From a checkpoint of a small transformer trained on Wikipedia.
Size: 12 layers, width 576, 9 heads of 64, MLP 2304 tanh GELU, vocabulary 37492, 69.7M parameters.
Architecture: LayerNorm before each block, learned positions, biases, tied embeddings.
Training: 1307M tokens, 4986 steps.
Each number is 500 + 50 x the weight over its row's rms, rounded and kept within 0 to 999. Layers, rows and columns count from 0. Numbers have three digits each. The size before them is the row's rms in percent of the matrix's.

# down: layer 2 MLP down (transposed), 2304x576, rms 0.0168, rows 1513-1544, columns 480-575
# up: layer 2 MLP up, 2304x576, rms 0.0223, rows 1514-1545, columns 480-575
down1513 036:482580403506444605594594409506475473522446541440593475514537501529586475466525495560476545476512466495525615476511485584568527537487504436470549416490494452483482406451458517444463536535516517561613516585559509536648492574477498561658505553496512488463452494519402501456505466530505386562
up1514 107:483524461529533439498446353464502495490560409540404511542493489507556547580625497512539449494449535558594533501585552484486429569574511500454506657406527545544541510485463580615549430476485465521451472462522522523532575499554581462470507553416466516541362505435512476495421476497526500562
down1514 125:493521491504454495536515516508474522504457478563438401456514556506572475433462529432390475497508513453420517463515474514542615542488474613521456477382487515486432525464377555451462447516507528536493544500507522540483461445518503552389489516464436519550530496517533428501492505570514527494
up1515 108:535489498466455445582455511466398506496546513480624531484521487607444521503526605483574392390513440523532530523527522485418511549510451566492495490534430444498556500561574493485510458500507491470635452503544440509489563576472474480477430480525562455566493532478429472528432436463512515431
down1515 105:460493534486447508519422422533444527552520523458454568427407384410494502465518423441562546479492451576419451468523563543472475488474513457488517508509503428444453456424489645557492620507505503582559432506503451617555606454459481519538457424550575477591543550581522498527472434405453604551
up1516 111:549549453351528406472519535487531535473479440500520518492518469443464523591550430516527505548467420459466620542602481409537542451504483522507470568460562440482484454422508499558553528469520565530558460538499540441507434420456479451467558459447581490491436524530514543502555589546440461432
down1516 120:501482473388529515477552487565478498562554426466500559386469492449453476508570563505513609568508578379528364575486479466457505426512460390479456545563554465526524492505445433509494517568584532542447510433510506460476484440475508421518474548584403506435395542504586465614501432417526557428
up1517 114:460560544456518463573542535512535529473444534468459527493554522447463481590618565471537439399440583445561438538529511506513476533531459493464501554419583482488522555428450624462481484471525469521515599593559497420457436509487485468427570589468495456571472499641421389581430448517471468511
down1517 118:541522527527562517565595603461460438438553517484469616442457482510577498511604464441462566537419439461509377458627550442548573477518550426508557595477437515462528366501526412560533480421514510454573513490442525545543473540485514469590604518424429527489488518513566427484503433558528495492
up1518 105:535558437383505406392522553395488584486544500535561468495460421415512446558480481446577550611415469559452590517438431443491456455485476513435517583444501477464478456562467498443554459473598574490490572502576513471491508452571514500406453510538496475437529527469534523437414563535481425458
down1518 110:501504434474475592499519509502550484493511406529452494459567497516576475515509540500447503474483487493483496449576538527497437536502440436519518462535506496441512530500419456517446542546425417481549505400512459489551464509460451488463544480539517533510548591499511536497503458430485612524
up1519 103:476527545501521533451521539440485497458606440400527491569529492473517530616544413497456506444576464541439528520465489485460500490501534580374393495523597507471532544478467544508486458398481470448476431519566486537503546466550462454524543504484509400449481516475514498533408584512511533488
down1519 106:516433527470535433437539504449512508532506525389557484509515527417484486470573512457494459426486418459405580495445482498462440551566554434433437464432492475461522497585556531470504471415563463549501529388440459495488398441522488503536446632521477408473436498509610449537512579540600547433
up1520 116:474548518507458483379556492459462602490413472451470463488526509546436522507429504423612557465372554624499448515520524502544589540567524501491496454491604535395461465478521512410561489418517527576484519468615509514365495516476571529544490546418477482458454469486486444439475635487529412527
down1520 126:464536527507499523563515476526498508563506525420475454492485479556550471571524416520428482443432388496522428497453422547455471448498488525480442598499482587491536515502547357520512486471544532554516536478409523489511450532515517421461425583518545543495423446452395598499538502539496551502
up1521 107:584535490507547488556469471530509474463547462488539446432424489476517547508500451553540397455563544430478482507585403537412518436458482453498566540502565459469591485457462417533509404515492427504506439537579492546495490524466501383489450517417577434537460600548497458464394457375518499545
down1521 102:504522529431481493503488502489445483414440469494486565478514489588423487559501510421487560428441473509600539531499624462418551574518494551564531497464509552477483480505566434482479448537597537428394579592571505553469521488513527494583543437521481573508405555641555466428430533478480504591
up1522 096:506510567563447585522375464537430513483512482516441417607545510466573513647486526566496577508516561553500485507516375479550605538490417514450443532562431526460528489630540579481491522477397445429424455487509484447526552526498549499470519452531616502495487584506390503475508545479451464496
down1522 088:497415512449488426605494602424519528581387553504476461450492615477506499450426518569505432594522475550498419566443602509435527578517412467448464506539500541534513553444435511445515488416531551577492580443534440538390505431481466431608511465609433416433438424460574516480507472585618540536
up1523 104:441490527494444550429526498495479527482528437455517542388524481450470414538516561429530543561412465592462574461524497470520420514473596530481499638518544446491535463537551486469539437422511515459569458486449470376470420501546509551474555478468475476490478503534458521521508566555500548386
down1523 115:483502493609497452462560479582524570421528531519562503537460532468590510533518429416505487475524472468437525426471472528492501515496530554525501502488503460546500504447465512478546577514543474541555500499427487378509528590634433435485423528499476558572567457488467445479425507522556533518
up1524 115:424451470460448585431510517529513551515557568376393528486526514457509519505459528501501571574466548455494493461521490565416492402565505576512512474537509576544485548451545499514426359468515428527588474449485488496442525554580509449435538501556412467501542501437461537394522461507504564415
down1524 108:514530457492469516524543520455518459483489490474519362469523498493542452540599515491393491425506585464467527534448431522554407519489511567487497534449496435579568533414576496481443543467454506527632502412544462423518524489514565493589574542652513520497521513423475581493561521467521471454
up1525 045:505480595551573563547478476457417550493600398451501434520506535476543440566504452539479495521541490529608517613472512493529616492521574497500478484505509479471505535621477573549645495553476477470516492456502573473456516455532499556446551457517405552619582564569513530492522575460457528551
down1525 031:504461419416387486491558476485531431509423513480453572543554459573521539484503432509488634422465515440491545441647520462504404502467488559584510446506502459541487441436531484420456464460498524490580567522482540506528506537518474579569463505517484519384544473512466481488512436527467459386
up1526 086:569490451543463496468480453440477480504518529464541430528461400447425597440511514562542519439444527475547483515490455571458518530398415583440454548522528496522517524498505583600423398392496499432554460529534509511488427476493500516525524451479474503526400573468477487447482489470404381401
down1526 072:560451585517496462482534579491601450477412545518526554507513512456537463435483452517472506505490379549537543481558479463442528504517524472476474567443576521464468531587407485523513527518542497543535479524518461542482478552500479467510499597561482464518606458526500419510478571454462512452
up1527 116:422520524402461513525457493424447569494440529457480498446493486534515482480500598515549574502487517559516430485522444493549533366432480505557497637505487547544567503498487606470505522498513452384466470499568518459374502483500489417441495543488533559420499491543556438547451573528495440485
down1527 124:514465520525523392537561541472450540404428589502468488464525533462507524452395504459509514578534482609480494493587600548520541447473419566445552561513542451561506615426457550501500539457504407500416551455433466460424492517537503462422513478541584612535538476464553502527439530533435429513
up1528 113:491504484472603479531471455470471510449548513465487566413434399552558515456517482504513560509473526398529483450518439535476493499541514489479535544471478477488463528588452501497472469521426407446403371433486495539498483465506546452463568431409489463520505487463446528527457502510486437565
down1528 107:570501508533491463492575466427517458514458512519614491497535378492431565474562445499481494471566506461489624500511517452566510458474448520510503423408558530477400473495497466563456591518499505524459608569465514558455478480467486498494458539486512500534451488551495455476470504508501468546
up1529 099:509534471450492513558424456462475541466527563521505421499409554476470485543546454518575436560545473529497524471490501553514493496455551432539473551481427514574418404422471434523526459425507444529403463486439481510481530492468525487515519552484477574491473524505510416489512456352507534514
down1529 079:561548419420630446581525487493471477598464529482486439562521587514550526549483533503529448435581514478576526489562467534537460506496546515602456478459433399409437553476515553552503487486544501489466487451493471565566522455529441629536430558511498505535502463416472545516518494402502482498
up1530 071:549467504517400582522391576515475520404504443522568463579561465453495511574515545527446561489521490528524462521541515495476471524526476517532425446559538574452563505593483493520499601490462508484548453550399499569440528446560595430448503546451575419503527569491352484518446429477520520443
down1530 058:578522502471591463527602476493466451583453417473395509505446500554434487441416487530503532525480466504477533467577487547462444483531553555428526559474513613497459472489548402527486511467537479497489537575525486503531502504583457468463395496546419502489473535473520496458473529571527468587
up1531 121:461502434587492558564586386522524493502521423433489487496486479601480503422471550543567435479473549498504531480455453636584474460551489521428502550535453495539471528507494482404549472446510497545516454469515510467462425436499513457442488502487522454443532490539522451480450520466397400469
down1531 114:468441538484499481485525521554537549503487521511448448515465442450535503470460500485537554488463490453542437529518412503450509536493507462579490499440466465438517520453440416519556408456564663472384481528476471635492479478543560502497493529465452460452504518512551583521438500474468488472
up1532 111:500515455551545508537420455510394507514522505458466509530604568447513500538486461504491486429552600435555520473491474618505457533523542508488561587599482478511464528530478473501486530422383494482569540514468542420440524465443510438500518588486516463455493569484462555425559441397555492453
down1532 117:514516461477456535495484452524497502518550562475478477456533497464375478465467435511461500529418468573504591432525554491506467454539442480509488475460481452429585506445439566549506639492501414513544449410465522485552509553530576392513472542534600354493511476446445434407577480493545500481
up1533 115:494557590556493646497470534487487479482476392469544540419542507531461456612581494429492592478536420592499455529563555554540411541477506421463422562460540567473420430609506469574656567438527554429472466515457433535485545484522486463495518432515456537598474423445526425546439536517511471539
down1533 120:507500565564484469521551507531446545524475452506538574478482495451505484462565409581458572493513510607557440488403535483472426380497449484444470447487500478533435556514514517500540547556513459464491465514539522552575506516415477543561534472513575487388465455539448473524488440472514500536
up1534 109:406502466467446487419522471535487546393543434490476467472512350459426487433595529431533581506495454531537544558557507542541399429473481521485558493463514509497510430488515568571573495545448559488465553577408540581482568497533506449512511464481574415534411438493489509518402456523435494515
down1534 097:414463544548480453422549543526562558442519485522501518667505508531528456532485544432552529470492487576520350524522451494417471531496496457438472413535520495477527491500537526549509540526545506497461540479486469482496507472405447468598549449544482497613520390471425533564424510581550542491
up1535 102:428493413473462483494526533499532474560513468478515417412440443410458405613504510428513530544474426550477428481510478539437480539439485546541522582518515461461532417524593548481499528459484526436436504558516496387515524455489566562489480549474482446377434453535498575460481626553475433473
down1535 087:534479493443492446570507436545561462521504500507526493426511463663561477431400450486419517420618439517482462494436500611544474575549437473494524565459494522449434476543512461521453382485444480416508574402496527449446515545512408406493430532508531566392576443519545543495565520507550491517
up1536 119:519472440445444502507469536491449545349501470497400471501399432475472537513497502513586538506610428596484549572534448491545503483519522553405465526520511518520493431460505533484481526505577505523500505530502510479482506460499512451440461563456498549504446490497532499602426519490452419506
down1536 106:454515548559457518523445552519491496507497433406401528420542513503432571438406478457481586457512462530569587498524562525563487570505543541541374511370523518509530417508515500532507536622428524567464505608551489543429533399403487439514491470454495459458508466522581421496491496449533504370
up1537 096:494500410424581584559388481460476458527554368545422514430453520398517373498523541428494459486526544504559531478527451582527469459477507403571490521443575551489447524468536506526554449442442504478433538471511461473476426528525624551537521477507454536452540407485522495501510554502476474484
down1537 113:520506451502526413481539466429521538481503512497495553460479517327563472544490553426496442512553580474550514450437390508544579471455485497472494480514465496470449509497544474450536444458478489602502546454448487562524534483629515503523444524576447566573489403525509529511604559559455523673
up1538 103:504519505457519546577514476482534486558515517526493549469498549518468490515615531495446468485472488387613502558474541519505436468487464445570503438342549511496520473465527468446521466480536577537500517538498513563510557511535472430495507534446471526411515535420468580528531475566572468558
down1538 142:529469515597463477397592549488488598527478495476526501548523431481463496480492612495542432432509506518411466460495521523586483504535514573473481494641548537435600438483414475517407524515478426560540493475471500407413439520483471571536518530483532411600453548483526476503491515458380499420
up1539 104:400531526448457477540415506437439528615524478485512530479393395520498578572549456459492513510357478586421503439422549475464575445483438480452530539523505454533485527446568551509488536542454478543550495457624465469504495505542538535429488484493527514429497568535602459544446519488495396457
down1539 097:424532482545517564605505545464451467572441502526478525472580535474458482519511529392662431417438470504464461551487539447462487455440436555590556456412434469484525546603487572548432519439438499513445697521605461524469475505552531410495506490485512528450368487588581457411492566591466481507
up1540 108:454481468396531519462522483454468500563467601495570368480514345486543459509568460426445520526424458545604610596527544527518489516516498594517523431413625567522534500424568400503565389462540457433471436555476534371437492581603525551496574395508476444411511505509527520576442619520449432504
down1540 118:530572462412416516411496499570550468585457555454477551530395463485506423558558414508442592587430425463450520486466521515490492526481572408519455554484431514553508510504563486498599555470553642553541571422464433432594577420534513556527458503477397407496483567395544506521568426572596447537
up1541 098:444472528446441509582465550462423488549437481460541477464521492503497506578576408553474441567495433418639397499494496557561581504525522432538507618556448493514429516536476474499526502621473478571519481517368578526529505454475508452458569452516513489482529578475506510515543537518481454395
down1541 106:505397525427442499547528491571450486522458468493433518477432469432532563519497353461511477490537489560378484455526467434517523503535538511504519584501555540518462554553417515518576514478657467537539519442510516502484502450500540471495527548552475550493484487441470451457494498545505569534
up1542 107:472514588517479476508479455481447464422529473449511517577493457499482378451525471549449525524413493486585539457487504473531461407440541529560515478564588471472518422448492484495485508500516492493434495573545556491491490513423474518510452477560550471465471446522490571599533490418515574451
down1542 089:543420498497481459486481491542533497542556490434468547472457486514533469436610494487463481410561568556434506570518527467492567423487436505523552516611550520497509532433424539344525545481467414489435403486524511548612441507508483584476516582606494485477529489515556496519573410481443578449
up1543 115:488532545511484568619440489544467530499517515433520446507537542576530564462536487509511462410420543488570466525467479607549487579451525480503518520479536444541510485535522554488560586529439610577535462502459433548429518544441506496515501493502518453429438451472449435553500436424457524476
down1543 132:430499505530530539526531553488440496550569523564530433445561633569494538505628482540496520484481500484486464448509494521443420495464554450540542491456502465441544509409618580516507557447596514586552586501433451570484493501483425454506465585518454485476521485522569540534561534424445473499
up1544 103:431474531531469451517496414494514446582500525523540516632571418497453386466544516424462458417494532519610566533566475449518427535536427461553491462428577546500607567506537499543512461474440510495647559517418506436512554500530521515442551454524534451459448532524578503543516452449500462436
down1544 102:498523552481476509555519523573483478521566478512570467506505453505450443532530481521509479544543582483465482431435536471567610514491511562537453477475449447480506463547600543591578485494543527577503458508532544532530513458483416440529460547575475514500553437501581530468481498621491385592
up1545 114:459525435434437567529431497508457513558517554474494514483418522577525428458473506496586414450547467568508520536525545505484449533578480550415590454405459533487510510489521567525496512435505543520572506540576482468530515512560607447526456539461500449425458598471539519461525538442467444489